Each number is 128 + 24 x the weight over its row's rms, rounded and kept within 0 to 255. Layers, rows and columns count from 0. Numbers have three digits each. The size before them is the row's rms in percent of the matrix's.

# layer 9 attention query, 96x96, rms 0.315, rows 0-95, columns 0-31
088:127140108136130096087143118099148168137103145148113160101139162136144130128114113133122150130130
089:133155098143162115106117160127141157131092118139138111144130083121118122107120164093131133111142
103:105172160094132158142082131114135107151132192127128133153108185104141128134147102108139133118112
084:136146163124160158082163122109127155128135147128080074134179130087139144106171118145106097128085
085:084152169113089141131105123112127159109126144147115147143119120103104135133118094145121169132136
088:135114152157128102098090133093098124157103130137123078140132198137116131154159118072154093123158
098:097132112192109148137069132121086127142170111153134093123131103125091111120149138131120134149136
089:140128162138069156124200109133154140100117093097124135135106140114146110129078084113135112120099
122:163140126105144128108115141081120121154113156110106113164118146130102124095119125103134152117093
088:131149079143124134135143084135152139071141181157151156130166117183170137160115115179179169133088
085:146124134118133160164106105150125094051129081118117122136092134123176114108111128154130119141103
109:127101110118160122146135121175180104144097155120183145104118118143123084115095146087121093105104
148:137144177167134120149158149165135147085104112156111127106167116105140134168123141136125090129136
105:081100122117154092151124145146087157138134129131150118097165128137129098145136188134133143133070
090:139119098158093102151072107111102107150156144163126113084150145167146125117153112133105126121141
101:120119126131133125147131133107114124154144110136154117160124113148129146157124101153142129159176
090:114126120114130129140174083137107137060148150141127112109168104103128149153137102135133106143111
095:169121085158126121123141085159101151120143067117144104117144065155102132142107142143121089132152
080:095098102135079102084146128101129142173092159146179149149130150122118099110098129107125128126158
102:140132099126147120128088122097125115148121129085159135152123144106102125118099131120164151086108
111:122128191136131155172165160149133135099137117135117150156127087115134104105118125152102145130095
082:149129179115162158134166132134109162120152142144110130099132136153106144139142137148110099109136
081:153144123138117151139135124138125084107100171151129169133152108093118121154122096084153146122174
097:113106121125130107178167114153150089163103099121160156131093112151147163131069121104129133106110
084:103106113106150154146145109144094140125191087164118105150107114126119131131108118175131104140129
074:122046137106139134160133158187116148162121109131127093104119155142143134133157160158108065079116
099:145114178134125143123125111181149109152073136112118152145132157144145123161117096094182134080167
103:125146093183143137141116147138106152146119135143164150141094142093146159143111156098093139098103
100:139166146197088112124124154088135135091120110152106115127146137114136122139135115108101079141116
164:121158125124146134108125110099074129092167123151154117101117125122185133129147136148142141113131
096:109120159076130110116124136151114136109112106110113116125119141174086116162154124121126090171181
101:124168138131161155132156095121107125157157167126186127146105101115153120140101115123147121134112
071:177126120083170114120162124139149125113131124149120116126079100110090150115105162109124115110084
077:170107100097145093158144130158115105111121141152155122147129120163105141087093145130100082155126
087:082107170146078121123149145126121140154117174117157120167143187121170142167118092103136119134171
068:180123143155137148132156117083144141127147087130167072119143118129091115094154121118134131204081
068:112096130086076116118093135123136117120118151155121136124115146080135155149125110123134103099128
084:090115115198133107164195132134122176100128119135103167114138118126140150128155100126156151147138
104:100184099152158112143106103128141126108135156142127106124097105149150189139124129159096160155144
094:160111111119124088151111141142124071131094175116117125131106117161172086148109084116162125123151
087:123138151128076177116124171148148146161107102154107097123149142138105112133083102104171096095156
096:098114128116128103134142120097071144111145117126096105151184108096114106092119128156168164136159
093:134115129131123125109130128132120159098147122157125075121080093088112109092108138168155137104126
100:094116101102098131132136155167159147101123129105118162111069152121150102118112125112126091159114
147:144116089136131098103122109131101101118157126169140127135188095111123149117161152168142129142170
119:099136132159143125125115105133115124123126095192139096096126094135091115150137146141131127118158
105:176122097123127148121108099100122134145150129174115084117157154123104119153147154129142135161113
100:146085144162136136134109105129125133137123098160112148115111091115162141173123123125165118117158
099:140120106116123142133119128104126102112148134096126129130087087111112123127144093114159158121083
082:117117116097135175134172127134126141125158116126122161126120101088151103114125153127123148130081
057:142080139108096096128109107152149145124107141173149139137082123128133164135096123121115108102118
085:099120183135099124115100120113118077127112143119170140133101188150189123125115071143141154111134
129:161087121125099102116110099167144128104159141118107116115122114111081157111132172133117141127103
078:115120169166138163147161119113110154125149100135125089154152128152106080094153136128121125191120
080:108101154092120131120139155151097136094088113127114138113121125128127149135110136099130171134110
091:117131109139123128109151089127137135115115135091125122149173146122135139124127115071139120123105
102:121135122118117154094105066139115187112166148128079097165103115163111128134121147141120134188155
089:141120140136116118142133107088152147110151141118141119143131156121108111118127121154131092151109
072:114133147149069097067128155134106139177062137135134136107171141133120116120114139074115098112111
085:110104126122116161109169094112115092104159105144078086103108101077129147117143117123155167132137
111:095146115123134111153172122187126152130110115138129136133137096077125122169111163138136092126130
210:114094147103130135123107129119094166135162112130156115061134119102160144150133132153123133164119
103:107142112161134105085160095142117148145138107198124126119152099148104135123129089125147104113124
128:144090131105125131127148108129088121109140124119150116115131113082145147124147111097160124156119
086:142186151137108111156102186100145142092137092133142148142132141125101137130085101138144132151087
077:125165173192113110136151111124122110122120144120124166137170121142095117120099132095132133141132
073:150084164120105102135125135154127124160120129119145100139142104132148124106119128095135123029122
069:117108117129116109118114148131097123142127121143140092104147103124178148130175099145120126189126
071:113127106130152152192079144131137095145125118145142171138142128145113126120088125079142172146132
094:093139134138151095109123123115174118130132146164114155142085127150133108104096102144156169158112
086:127149136097102153092124082127091156101154132160140114160109166150143137123183164115132111137147
098:138107131146132136146133125120142104119098109096133150116128134117151157165100122088179169118154
111:129129117170152083165138148151128116180136146120170119101127111119095130082095123135094105126127
106:155161107133114110143111158152125169104151101175143140094150129136106105114114136128123136085115
108:132097166117108099140139138153115129129106108133107129156167114075155105110148113101129139117097
121:155145092141137134099176149128144103109117129116173136136120133148132163120133099086121100088127
142:137187146115135125085141120124060127117148098177124098114139145144138121119186134139140103149129
090:130152154210130175155132140118122123096120107166161129140123128139118146089134140126087163078078
092:112117172139129130130129108124134118114145133135148100120144140116131145150154090136113138138120
102:132146128146126090082161101121118114134127095136145142102143105131177124080136102113143116151140
085:151146126143121144093140125141147090146144068090162086098130123098134167125143150191104114196111
074:146106149135107145108182147114147118155126094133134121152088132125130086146160117102140145147114
067:116149146151117140160119115123113100164117149133138187154128122126101139101089131140129155116135
074:162158142114128104081121138144120098128115098103160117102112147152096136135102107128104104112147
118:143152127106163178136138138099108108128106118120099120166100123136128158145187127132178142107126
071:158099136147125143157148147109157093141126145138111108093166114091138123074155117141124127168126
072:158154109154119148119135131112141091079095135137126170134148116139134109090090107113167138117091
107:146153156120078148136110147132148134143127142136108112103147112074129139101137140130087157074137
087:119162127101144139107068157095114156166181083140133109140076146127065129135134149164071117119157
097:105160103136129110164098105127134102155145108134116119127152095147133091130120139129155151149137
093:119170147165101145140095131158150137174065094132145170152108145115134112123110110093163127114148
115:137135114103107091107171117081112115098126181119095123134153158108172175106118143127158127127147
101:153117133140151104105158120096100071114115110138138111088114138188142112129113114123092090134146
190:161139115142129134149105167175159134105102147126142095155157120140104124115118130108110065133142
089:138158116132088138139094158150177157143139156105092136138100110123129165096125096136110160136100
126:125078150148161134101150042147090147136149102144126121147157128133131129110142100120142158116109
# layer 9 attention key, 32x96, rms 0.287, rows 0-31, columns 0-31
077:145126123112111129124176136137159130122107160130137138138137123182119147117122124102100116097098
083:128112151101123139164132132129167169161114111079124147116098133119142157124105104151137165121116
079:111100128093145135120130147115107134112127076157120132109126114196137152130156159103109117145151
088:128143139087121125117125098151094124126165142175122100125136127142089123137168107174150103161176
085:117084156150115096172146178113160109163081147108158181134101153116115137136132130126123122123150
080:117117131120109129140097137142126106153140200150136140168154085109090046067126133139104105108119
069:152116109131135130145128096144127139118115107143151168102150065132105123088114134138166118101084
101:126172127129070089122125176140160097135090133110184173142157128116149144084108154098134097112089
101:156087101080143174126141086166141164123145109128117134137140142143110152138149071115201122124110
088:104089146098123120144103148172121093144109153144111166155103111086168098107083132095115119132137
108:139136120143122101099133152128151125138076150100150159134111175138128133097131139087139157122119
152:119139098114073089143167120131152120152105147090155183151153116101135143109062095093135140162108
098:076131157144168154114098137170114089148142144157093124118180070120131153154154141159147132138145
129:148145167119143107127121124142099142115145148148116125086132118121145100184146169173123092097150
115:102145133116140122140084080122112105150158133121106069124151102138124106119157120134112108106160
115:063087139063170114143150127143100140108155138125129114109119132108118130146154119160131124108145
086:121177132123139100134167174137157118140116145165154136110106181127129144133117115128138100125118
089:127131136123082116199074174113138127145127168098140093142131121107104105143150078107130122122171
082:147133129121118126133169152133145121137078120116137151154107132153121162118089144106122137132123
092:120102161135125169122104125098152129174140148150097148128157108134105111115115129128113121130080
081:144129139108141087148139140143123139137155053160143102128136148160104060133077141147122148169139
090:103109114109129121061109121128098137151158124169134119125107125084150083151172120134144095161152
102:131155170167102121130124147100128134139073126100155153123102163132111127118127126113131120083131
079:145108120121135144143139140115147152084108063106159130101123145081091099129138148118126107125107
105:137123147145129136135156114147120133086192105151117089135140073130080133127142149136113144132154
090:150030121112141139132144083155155116106163140146156112148119132126118116104117098140116115175128
141:133117105160084068125139147119136122177061162120166174128137145112128117114091140087108133135103
099:148118144116124145139144164129112103139133148107133108147170142148138118100125157143171146131097
103:119128112142112110171124159119139098126118146140148161110116121131148100133095153128124166103109
108:080117181119155117134098128151088124155145111139128126122131087122128140135171145179091135129147
127:126095089125135132151113120096179157143118154115150200114093138158150138118086123111142149094093
100:113120138101137124122120143110117156173151096103121102127145140129114146127178071132195163156118
# layer 9 attention value, 32x96, rms 0.227, rows 0-31, columns 0-31
112:124143160114091146125166114141118119134136150135113138104169125095153113114113122148085123156097
091:100110102157138108134116159126100127144133149125096119188096124113136149185126103128135164135128
098:111121110118109173135084163132151172151127147125108125165101124110080148118138078114138098177125
091:130114101140158063133138103109141136157132163134112119150143131182185130061107139138138111112095
098:150144101181140162115127119119124128140133131110093121165182119159127144084129102105136100165097
100:177158140129171170180158134098150143125127112119123139122117136148134162184114121150194148102155
113:162162097125137148145154122079166123147130123107076164123074141141142120152118101099140118123130
095:103091118126091109112108156092112129093126163159149132090117114116127143106126135158125152101114
094:124126115136106150087108129109113115151124105134136125123116150124154057086159145133108140165109
094:196129169176130149141118147126125091140100123165093121129165146112134095130154153127106130134070
100:129152122111178105143118126114120108109121159104093103096139108110162179127125079080116166110138
091:133120147118137087116113181167150147125114088148148129120091167111139128128126114118173114125149
091:170095113175154106150133122120148159138128127148097141123133107125128149164142122145114141127134
092:119201123117115130139132096152118179149123121143120129117106090149139114144130126125107091130087
114:136136097124099086141143110104135151107120111085123149104152123136167134138117111114121113140113
101:151170095080140141155083094144136131103120131122131133087156105082124121111109132129126103155131
107:104113102175115132101139153097122112106123117124156128149161104095109145080128131090100110109138
097:118148116152126128091095161130115124173129154140175135179164133172102176114148111118118125119091
090:159117123090106115112137140097101109130148160112166117131120134095137117119113159127113111161144
101:105152121134156125138136138088143092168132157104163146141130113112164112117146145114090153083139
103:143094139135141132133114136153120078159135133097115121110101110198123128112143107106128142125175
091:132112112160147117151113110096119122140123131135141129125137103095123097143103093119163130120160
106:099142109127117156167143142135114133118135126118140118139120131107204149148151188111136157101160
092:121112134141093150144070114196122139079127152136136113166161144162109105162114150148123123099123
094:138128125096096118124118132109142125129127137127097122164129105090106091107137146143119094098132
108:150111148169144121078156095127115169126125152163179144181108151117169095154154119126131140119131
111:103125098125118104117112157113137086161120108159125122103128149123134098147122129122067176141143
105:137107117119129119129155130137114167129120158126095104133149099142107110112107138112159150101135
111:125115122153156095131143158081129139126135139103139138089126139101116113130137101110135110160160
108:090121094148167092152117128166158163157125127117143147135119115127079167125138137160110127111075
096:152096101173126115181137135109152077166116138128159130108121150138154167150148148080091111136111
095:096105166133144098139071088074134082082130164127147132135125144132147109108147152108116147168161
# layer 9 attention output (transposed), 96x96, rms 0.27, rows 0-95, columns 0-31
115:108098131116100126130132162143109123140118154150097129112138115156165100115148115125101144125098
102:124141175161114198137124112110125123120149129105147104126123149109175174106134132152132134130106
106:179145153168138122101103071111146132123132135120142154139140123102153137123136159131130155133162
099:138069114126139118130104153118156100098155151126129157115116117128116111096124108126082123129130
095:141104155141166123139107120132081098123102159070107118127124099109144150141138138142106149099105
114:160149119117153148072123092141164172119125105154150175157090161138146143135176128113148110104136
111:136150097167134174124096112115126160126151147135102137144066151131141156114122094120146175119155
115:105138174150092070129157125105113133140108149182119128102146108163141119136140111163128142117112
088:148167132151117110178116144142092114149135164124171143172143140149127115153098150158144125174167
110:152136147129130099144188135147119097068125138147096136089109126091149124106117113126128137161169
102:121134135107094165108138118118175130128135117085108128145103117128111167132120099126120135127136
102:134155147098107131127105129148091127148135172152109142152128132138130076121199112153104155172142
099:156176153117107100106119107096130108096150125141115159099134142137103089128122139141133146135173
093:139131107122132113134150135123128129116155118115129096122136140168124132127127073113145115126147
110:156147084152111149123130108084084130148112154134151128124144099103117153140081111080091128140136
093:139128135097116133133142114125138140155139106125091124116134097107106131114115109143132128136199
103:134102091143103144099103108148172138131085100157113082100109127140105148112133168112146112129133
098:151096129132146142131117118119122120097153080127155150123128181112121149146105154160177138130135
091:146135108111102136119095109137161153138148153140114077152119144160121160139110095107118126123157
109:110160133136125107112124192106090141148142112115107157119149175143105143091120119108141118097189
103:166141100111136148173138146080119139150133098124118112140082101096118128116131112118082148084079
098:155146154136118113137171123137114122084129126123180101185154143129098181135134086095157167138169
099:182138086107122115135150112127146125184131120098172111085129119102109148107114161129155098145130
096:099065159105133095078140092125146128114159125113103133118119105138135149153137153124159114125142
105:144160185159089141069131152100104130103090116134157131152135082136160122115100184157132163162143
110:097149131082163114145084155117090101110134135145095120121126156132145122116089160137125129126124
093:144128148115106090109151140104133136124096144125165131160122154126129103107096130166112104138138
104:151163111115083103149104104134072087139194170181123108156133095132135145124152136162140136108127
112:118216100151082123124109088107118153157105130086094091160126137152125147115126139116130162137122
108:119119110134137119061156124126132158136134122141116142173122137164104147161138120124160128152124
091:155163148112089116103081133155086162081068107163124129158089140115079207130121116119132137152069
101:124142127095116164129108130125106183156129143068108090166107130171081147164159124142087145139181
108:160124146124183129139090096119164148137160116115122109138134161141119157166088111144143118180149
096:112105107070154114161106131110138119112148086130127124121091100112150106132150150120099109113112
092:107111103098113140150146124126152105139107119131113134139107138140122106126142080106116144102110
094:112169153134100180122130132162148150084148114135129132097154120118118123111125139117122145133135
098:132101133084106136122110112161122100112165128127125129114158137151133113116117097150100132140087
096:125125158129096082145067144124149122107149142133095103147128128097183159113121151151118179162133
091:146121141111085128127057142132073139152090112100115109137136148111111123119150176123125159165141
101:150123122146160210105108119120080132145119166139157151143158133084097097121108141087125130119137
119:126141157156102130120095143125136128126140118128114137087153138116128151134160163145163118089115
093:099150079132130113157103128106160147122132106121149166127147122122173132189107120133180149153124
103:135137093122119107142127151152143098139107113139149123128133120116140150118120145124174112150101
090:121098107151098082147143126111113133116090123156125145142115099143101206124118133111150126106089
090:115101139112080143134196138142134126130100150109131102153150134150140162151117102111145156163107
099:134121192133163147144080090142165082139134175132121104123075128155130127145127149186122155109108
105:124136135088110109135104105132119121127167137102101112117134145184111151173146158138122117135165
100:142137092132122152092107128132173125116114138120153150093140112188154151124117129137120110125078
092:124171125102136099157144112123138117124104118083174138108114120178114115106120086112108196120133
103:116104168106172146141130123130139121146077170100098131105146119144108076115131111125117082148166
094:109155173165133093085156138131076101104129115148109191122170093111134112136156144134120123087094
089:148112122123135107129129100127144128114131133139168080126084125148110123147147136131116112120120
097:129149148118160142088093114118156154144116130147105152140145192132113129131106136182098143169142
088:109129136089112139096118120136138136149184152105076146120138102148148100126150123130113134139103
106:110100131146098104097103128142097105121131130141127105131096127168145093128122109126081106137116
093:115128109161135146113159100125174156148147093134148143129155118161162124087136144125108174137133
092:123091067128157115120123112160149148139162126131057164135099146141115133111133099077121093119104
092:145126137128120123133147147185130123085123105115081191105148148060131155150120150105113111130166
105:118138124119125176125141104140158118105127099118129133126127143106160142129155165111158127108123
103:086125127132152133163083161141130134149098151126137128100126156105152121127112136168153157165107
097:103059155122165151132112126126129145108163130172134131121099080147112167156116086103106132089115
106:089111120132119163155106131148108140090095125112109145102121120127114115114132117145124116120159
090:115120133157126155118125121096177142135101138086144073132115094137088125164118085117110131151166
092:152149121153114139119163128135142138141109130168156168107130152120109084130083147116140125127095
101:102138141168082107143107134119128118079110121175117121131114076113127129110127172142103143093120
095:112167093116127084143122166157091149144111134147140133140124143159098115113102136150120138132107
092:137134122138104128124157158127119137087115125138132110093137125081129152120120125139167109115102
102:116136126131095140138140123091089114144101109113149121147135103099141089155112148125142161160139
112:094187117125131151158134107126150150102128085148157139112129113159137136150105150145175123108148
094:085078102155108127109171156140095132129114109126103142098105094113087094133106116146117118138141
107:098127134146138122158192141151161141087143128144162123127166115181111138118099144140084059096117
088:118135128119121125135160128137120125153139120077094118117117113091114129134122118141106094141133
091:142117115098171124108138101139142149124137122143127115145099128134130157101174141098134129113091
093:098123113099104137089139154144146121153130173117112106162146079158105118105137129112095115083075
094:152096125162108091101113131121105124114121161113136128122107151126125103149177142156103093108134
089:121133127174154135069156121096118134067127110086087116100116134115121113130120153108094106103170
091:118101088104186158148110138139098133113115093147143140112094120110109156134124140143129113138107
103:120113138113126128096151166104154141093124104113102149132147114123150148149135136086151128142099
099:096111168140106149100108140164214104141120120113108104138143141108117075103141077133130158123112
105:100168172140123141175132147105099125096140135121135087156149158115130066139096141143117117138131
105:118106133096123118133117126147110110143154197105132161118153143115186144117132107106117099137139
087:147123105157085108107155137104132136137145149113103137095124099105115126148119136117116168122126
107:109142136099126152130129140125140135154119132105121130143134131102095147100139135159146152125114
104:147135133164087108124120108147131132104119126141120155129164116091139091106093126149114156153072
102:147125139132106058122186163171084104095164115106159137141167146124173160130145150118149126117132
092:129125099160184202156065105111139124148104156113109136127133109134138090175102140136135097156119
100:154133141111118154125117131144148179104076120115091145100128117164093135157173103116137148099163
091:171173135149123121129156123133093126153083134177068135128143163104102132102112103105122126165110
100:146122176126127099158128116127177138112184132150157102114159119163154163126154100118121143109154
116:180162093148129111095121088168125142152124111133140098146097136178115175140163135150156163088135
123:113137118132098078124139146129088110125142134128119133116171115140127106066105108144086129113135
106:098120143157105129153122139089190144130087101090163127154124144145160079137123161126071136141121
095:141139134102086118130188172122075107136081127146130131125164122129138094112128145158139092163162
106:145150120103111139167123106108151086127140109130159135105170182103148086089119189129123149138110
107:089073093081116143122170122099086129127142162137143151144132143106115090142148102161123158112134
085:137171103130092077116101086151096104127146157079097112114145083117123145143092108114121126105108
# layer 9 MLP gate, 256x96, rms 0.31, rows 0-51, columns 0-31
103:113134165077145141137124104140125164128099149118136102099143089140127088103129105127144064138088
091:148104122124136103123079105099142166142150117165099128137144103112118160113084129127126125143138
099:125105111148143086152157150149120153110153166080084146180113134110126096155139125131163131124115
098:113087097119135079125127093104150162097162142122111117112112097140132116117141172130093156130133
094:167111148147107122166105109125126114097155120115103119128094116111090107141175143115105149129093
097:124103146088134170100141140151136153124132124076167127122154132116127153116168163175132136121159
102:131147154098120153166129139157130136118116108097127100096132119155183095105160146132092116162125
092:122141148198154179123143144122156146148094125074128095137145132141136126115133162101111116170118
092:088092140071133188132173149117113154093115094136110139137150132120124103151091129146107135101119
110:109131101142124101088146133174111170102128134130147170117114083139109107121120188130129151097141
109:099170156119116115129170152116095152169118119150152095116156096149132120101141119162128120140159
094:145178100133145133093192186130124150109146130167172113127138144132128116131081121131130082122134
106:174121131165159100120077111116105119100140186157119161089108090091120129151128133150101114148138
111:135137101129150112153119163104129141149137099146122106149150107147190148083135110163135098112159
101:164130084190149156118125146093124165114161098123169107167120106113160106113106119150125116145157
101:142070098154134126119147171150136144124139124127166153111127094151127152160131127107097108156137
104:150093128165178137158121067153101164141173120144173126140156099167121108147132126104054121130096
111:104119153078143106135153101132043138182173171155112125159134126126138162128135106146127133099158
104:128122125121169108112107139106121104141123124136140134089126122114125127164102135106109090156140
099:131130106124106128105113111113107124133153144108114153081115075143163154140178112153141128154141
112:097124105095140127151180137180122117085144105141140138096125093147207134126157108147173132157091
091:130087123101136142147120150136101180089132142099127141130140131163159095117120159109144170151100
101:145136123115057136106142067167149143107143141136128111141098134088123123103106111113131144135129
103:108125077099134099091122113128081110123127095135151129067069106127115134144108128153169142128139
100:100109119153169126122157138135117181090165138142119109120108117151086083117151170073141140102078
100:117138126129142142125152078112170115129118135127124113147151124094109144124141144148120102132142
099:166177131161125180122138079127158127118125117120144160076137101133127103149137167124143106105126
103:136145100137081098182147103111127147137127106178152171153135152132155147122131189130108158198134
097:115103106156140170121133124086102112112131117162116101076136110135161134116097164201101120135144
102:138114119136097127122103119140096108141138061138132111080158118183124099159138110117124149120101
095:132182098127114090148091145130074132123148140115147104082122129148157127147159142104103140136127
102:103108101149136134084174164134088143128155118142139100143125095091118162146121096110130129119106
099:155111131120118149105081150088093136087112145161099086102091117152122077139120125074130102100130
109:145081107124118139090119131149105119132150197126137142092140104160117154130119184124141143130128
090:126124133098146134128169129150180145152153091129110079099146134159185137149097171141090183155119
107:126164128115174167139102101062152132144121161126140112135154102153142147125172152108099129154121
108:134110074103138109127128127128135121164145128097135128137146105131129149117126166178154096150154
099:125127137140136121165101093125123178156157153110132151108112132127116131157159117131147054151103
096:159092112133117142111137117175093102122110116127149145098148081119097160109124164089144119137130
094:087133082142116094118121136101090107134133135118136116098090127145118113125126151151139099123087
097:104075118144149119108131144147101121141151123084103141148136132145154108126142147165106158147160
097:133081147169122122154115116110113093100103150138090120104111094134137109123119134166135082180112
100:132152109100163106165117161160112126147153135129137089135157110157124115132086143126074109096126
098:172138141108173140135121135137101203147120144099150142121109148145144176063142121170102123131159
097:150136081123127132156132155154130127156121139136135128148204124086145112109119163179125151129079
111:141127133112095097086176132094117169128169136131130111129141120124120160107174146143150169106125
101:129126135171161109152060092094126152139151114116119135150123077115177116095090127126100137099132
109:195118175140153082175138150123146091103195136117171121133154130118139131123141145100073093101095
102:138175125156162154113149114160099166130146107112131114079118111135118084124146113153151152081101
091:104124132132119131128122095153130123127141097101102147097165116100148135139125129117145170136111
100:146116118129117095157114143169121137136156177135156132121140113122165109163173117098144122137101
095:129109147107191098177125156146118130127163117152105141150154128125110131091107130118159157091106
# layer 9 MLP up, 256x96, rms 0.298, rows 0-51, columns 0-31
099:148100135113115126134109080096119132165106135121053141126094104152069162129139110139127170114092
087:111136146160133177141133160194113105074121114134174143117126139120156076129146128142109121109107
100:104132145097149133145106118178112149098140140124110115183119147141121135125191113127123127132125
099:138077121132128110145139150109128155129125145139139153112104099115095079138110139118151159110114
091:165178131111121144154119106136128154132143125084083094171125118153105116107125134141143130120146
102:145122111121180121130127152141135125150139170126113132177154196100121124098167127142111109133149
100:138137155115069118152134109172108140144142149148138198148098133103142125097141147136093132127132
093:088095128164111152115134124122130162132118112136121108142124133137119085076123125127140154129158
096:165133142127097159169115160139104129100163150136144154137153148135116148168143135129115128116115
115:114120139149105138139108101076141122142126143126107142152154166122130118072155088130105146128071
103:119115114132104122090111108093122126137146093125099157098135111131121140099121133104154101168117
099:098113101097157145148133144169068159120118183151122119144134086113193097094114158087129118141126
098:169146047135104140125135127130115127126151126105123109166126136175102098088137075143122149127111
102:102113147109126104131128146159127143111134124137107162184153091082130151122182138169141150123103
100:096127117081160131139122149093090125164150146143137088105136113174109125134097163113143136174112
103:128158161139159103136114160151131085099099128128146086146095111106119137129127132174107156102144
099:109076134143134115084088118135122137104128126111152119114112105107106109117159143121145084105151
104:164143120131124129130131198142117096090128105149107110188125147146164085124122109127134145154090
106:117123107122088143130140105144113142074120147115094118150125114181116104130107138147186160099140
094:123150141151149111122130125114136083072142160140128185144091137168148074140122124135155112128141
110:153140131141159125146161144116164106138136124097111127121134151114113132115099121131143125124109
089:134125100139075140132141127162162122090144137091124149187164124121096124154152178156105150137128
103:122103140075159125156095085144126119088106141153154124115157112113161106130186109154121088103113
102:131065100157106154177127143122115116121139081140153164164137118133107118076149127108103144146116
103:114153125092148105142170140111118104176144080111121126170160139118132117106149087111106104128146
096:106142136109165124155175132129082105070151106129136133119101108150067102135137161131128156138119
102:145163131100096105124150151149102098131138094147134115129133117096116106070125099147149139171122
094:065093167112132143104114122142167129155150143132125147080117095092136135152139142123155160131167
114:140130127101146071108138150143156168121175113114127150177134163150084153130132134106127177126170
105:114157081145063142112126172146147083126129119140112178149128128155141151160148154150140118100139
095:087144136180133135132083063107111116139149130131124096123127138189133116087113116088144139152138
095:118073105112126137160167185114164123143117141149140136110144098138115164137100103101108111108131
095:120139153113131138093081129152184155123164109140199122122145139129153135147120139140144144151129
108:137101157137073112135113142107124095147129116139122114130123135100133143145158135083152071157148
100:140160126114147159120119103098099102100166131131113176139135124129074126112155117117162105113141
107:125129108119132130171138137121127120171147104096200113146152128133128089148113097123121117140112
099:118126117087105083130098116126150130162122099104158117172142122138110147093135155156149113115103
098:098126155145160111132103138110097111116098147115148148169156119079126155130170120126069149119135
105:102131139136169102171064151130117133134108163132138142071118111121110093146128131132115138124090
098:148141108076156116096134103117105134139124125203106149156090077104112110138161154116095139110100
096:120139127118123100157113136146143114147143167170106126111141108100148119124177126067197113124143
095:123115130167095152103149093193171126113093114129137127111126146129124133100170084185141132134105
095:137166119155127078145110144155151152116108106123145145129091125101167091165135128098138086114112
098:089109115098161081096105116122153106115116125116126119117156160120150163118173096134121139098113
100:079105172117144114108134106107124118156152147125109101101124141168095128115164134147138141134103
096:131093129149124124075161092136130100167113112113086137149113104113088109118133110118160129098131
104:167156106135141128133107102108142112117136122130093098081148089127136152153145166112123183099127
113:179129157127125144110096128110161138135132127122121135123114119138133105107150119130135138118157
096:068139139139095153141085095139111166159136113093093135167106109129117129126103122135109111145141
095:080111131143145141113111101138110138093155097131179136142111142130115109121098118087108122084140
107:130129142093139135131150150098147114118100104161185127138111166098109129121132102144110101132147
096:156131128108126108088116138122093139129143137139083138105126157102117147109165077136143147133153
# layer 9 MLP down (transposed), 256x96, rms 0.289, rows 0-50, columns 0-31
101:150122078107082124110109141123141156136120138143087107155107097142136142122074102166145127092138
086:088125125143174117123151095118083115126168095137164109129142139166123120120125101131135111127133
101:113135141065129138169126147088123110134092117139134129074138107146143133129115137184099122079146
106:144137128139125124147123158161146110138102107132146127098124182105165155123148137131178119157135
092:125115122151104124090132100161107144126144132141148087095157192098122152137128093129112136128150
100:117119102124140108140134114146111110130081124131128107129128106134083130112087137167135128119109
100:141173145148160174118144110107116100143103142136146138116139195123082131114142080118151100110160
094:123078120135108153116124145118147143125093146217135149137086146138129111112108138138147075142124
094:155172160102150151153106122133182163120137120122131160143102156158101151103109128111088127124163
106:151136099097081127106164160108151158110165133177166090111120111162103106128140119148138131107143
107:137133124131136156166153113133151105145104124096145126131110152114061104140109113114117160178144
106:147121135123127112119108116115039120115144105112119124111080075117181168125161153091073156131119
098:130115143127109163084098110112170119078145180149151112146129102099157103114118130115084131138136
099:129127131121124141128151122153103124128130135135105113101088181116104110162162130115092143146133
099:112162090146130175091147164103133123162128124106141136117148094116143151107101153135146105161155
099:128123146099147110127123144140160120143140113114126137136150109082085108128147102122162189111071
093:130135149137116102103111144144148141112152142134135130161061120138149137121144143137110150139180
111:139168082100152108130129147131124131145140129162184112122132078101127154112154141120116132100115
093:156129190139149122110125135135142140120158101140050143147111119128132104096132132055096127083137
101:112153120106114124117142161139106134165176115050118130121120163125122134160135128141167114098156
110:129136133141136142155141126152142143080115099144166135094120140159162223086110151114114099142137
091:167106155153115104108111163109127175150133135125102084179153152106138157155168148096177129107109
106:114117142118135121142121124171146099142154126079137126155143143154112133105132139100120122115189
101:081168115162137118121133131137094061146159103111099150120080122068148128118135110120172125124146
110:123144141102120120123121122126119173168139149106096108107147167138113113099155128126149160113153
099:100166108105142141155091102162132149127141109135142093143118117159107136092133145120139112157203
104:089152127146111171143108097142230172120090130169147132083134157110095096129138129121131130116163
099:150107155140115131150132130191157112131136166110139167157102088168124125113144095157090134103148
109:099113082158150171125111102153142169115171122125099123118097108132145128122121157177114150122104
102:156098122119133118129120092128168125131120113084141126160143156116177185080127094122129124121111
097:133158112131095151144119157120149102136153099123137102118138089126112144104112112138133091100118
094:089155130145140113114135163136183121167099145140124114142133118126149141124116109107113092111112
096:088146133104106142120111144139125078122113114129122131089100106136096164118116112071108131142099
107:135154125133137141130110128146105102180117151085126144065142148140077137149102141142111106083093
105:141108122126185144110136103115062126125182138125135121144115068127161142111162156151161112091135
104:127116104108147105079133172147150104049123154153085148164104141135117135160121157103157146120104
100:136120140120132152082114139123158114153135157088169097151166175158104156124039133122137093135149
100:169140122160155086128137113115128161114157103182146159153143172117147128096151144114110134092161
104:114128147129129116152096110151088102109123124127131116179131103116138124180135116141147116123141
099:144109094143116148172145133153172137135118162144171138122152194129093117127099131127142156134130
097:153170100087160105155142157125164141108118132131082108135113040145127124147126136160138133144104
097:129112160119127162092119097140102154156093150099172108177109103120133130139120130126124150158148
103:153136113103140081114104159159193134132093111141120141163129125156115144120131125124167148140099
099:102113144121143112144156104126107132121101168112132138097163163123092154097149112170129140123140
099:145160115144134177169140164117129125131108138094107127103130128161160098131149098136138080100124
091:102111129143096085159158131106126141133159088131111147153102159082138141113121108112086133135164
105:119128075129130130156089098126097102121163127141117136153145176133153154129118127107102160158132
117:084156119155110132140122131121128175098130127076099169144090113142171093162136122093186134126193
103:136108117161140148121126115090143156158140096145149129144114104080164092158115103097069143122148
092:112150106118121119137147141171123117143108176095118161135113116114160148095109139161175131111108
105:122139124126156152122094161076080090111143095083107140145124086074141198130113123152106142132174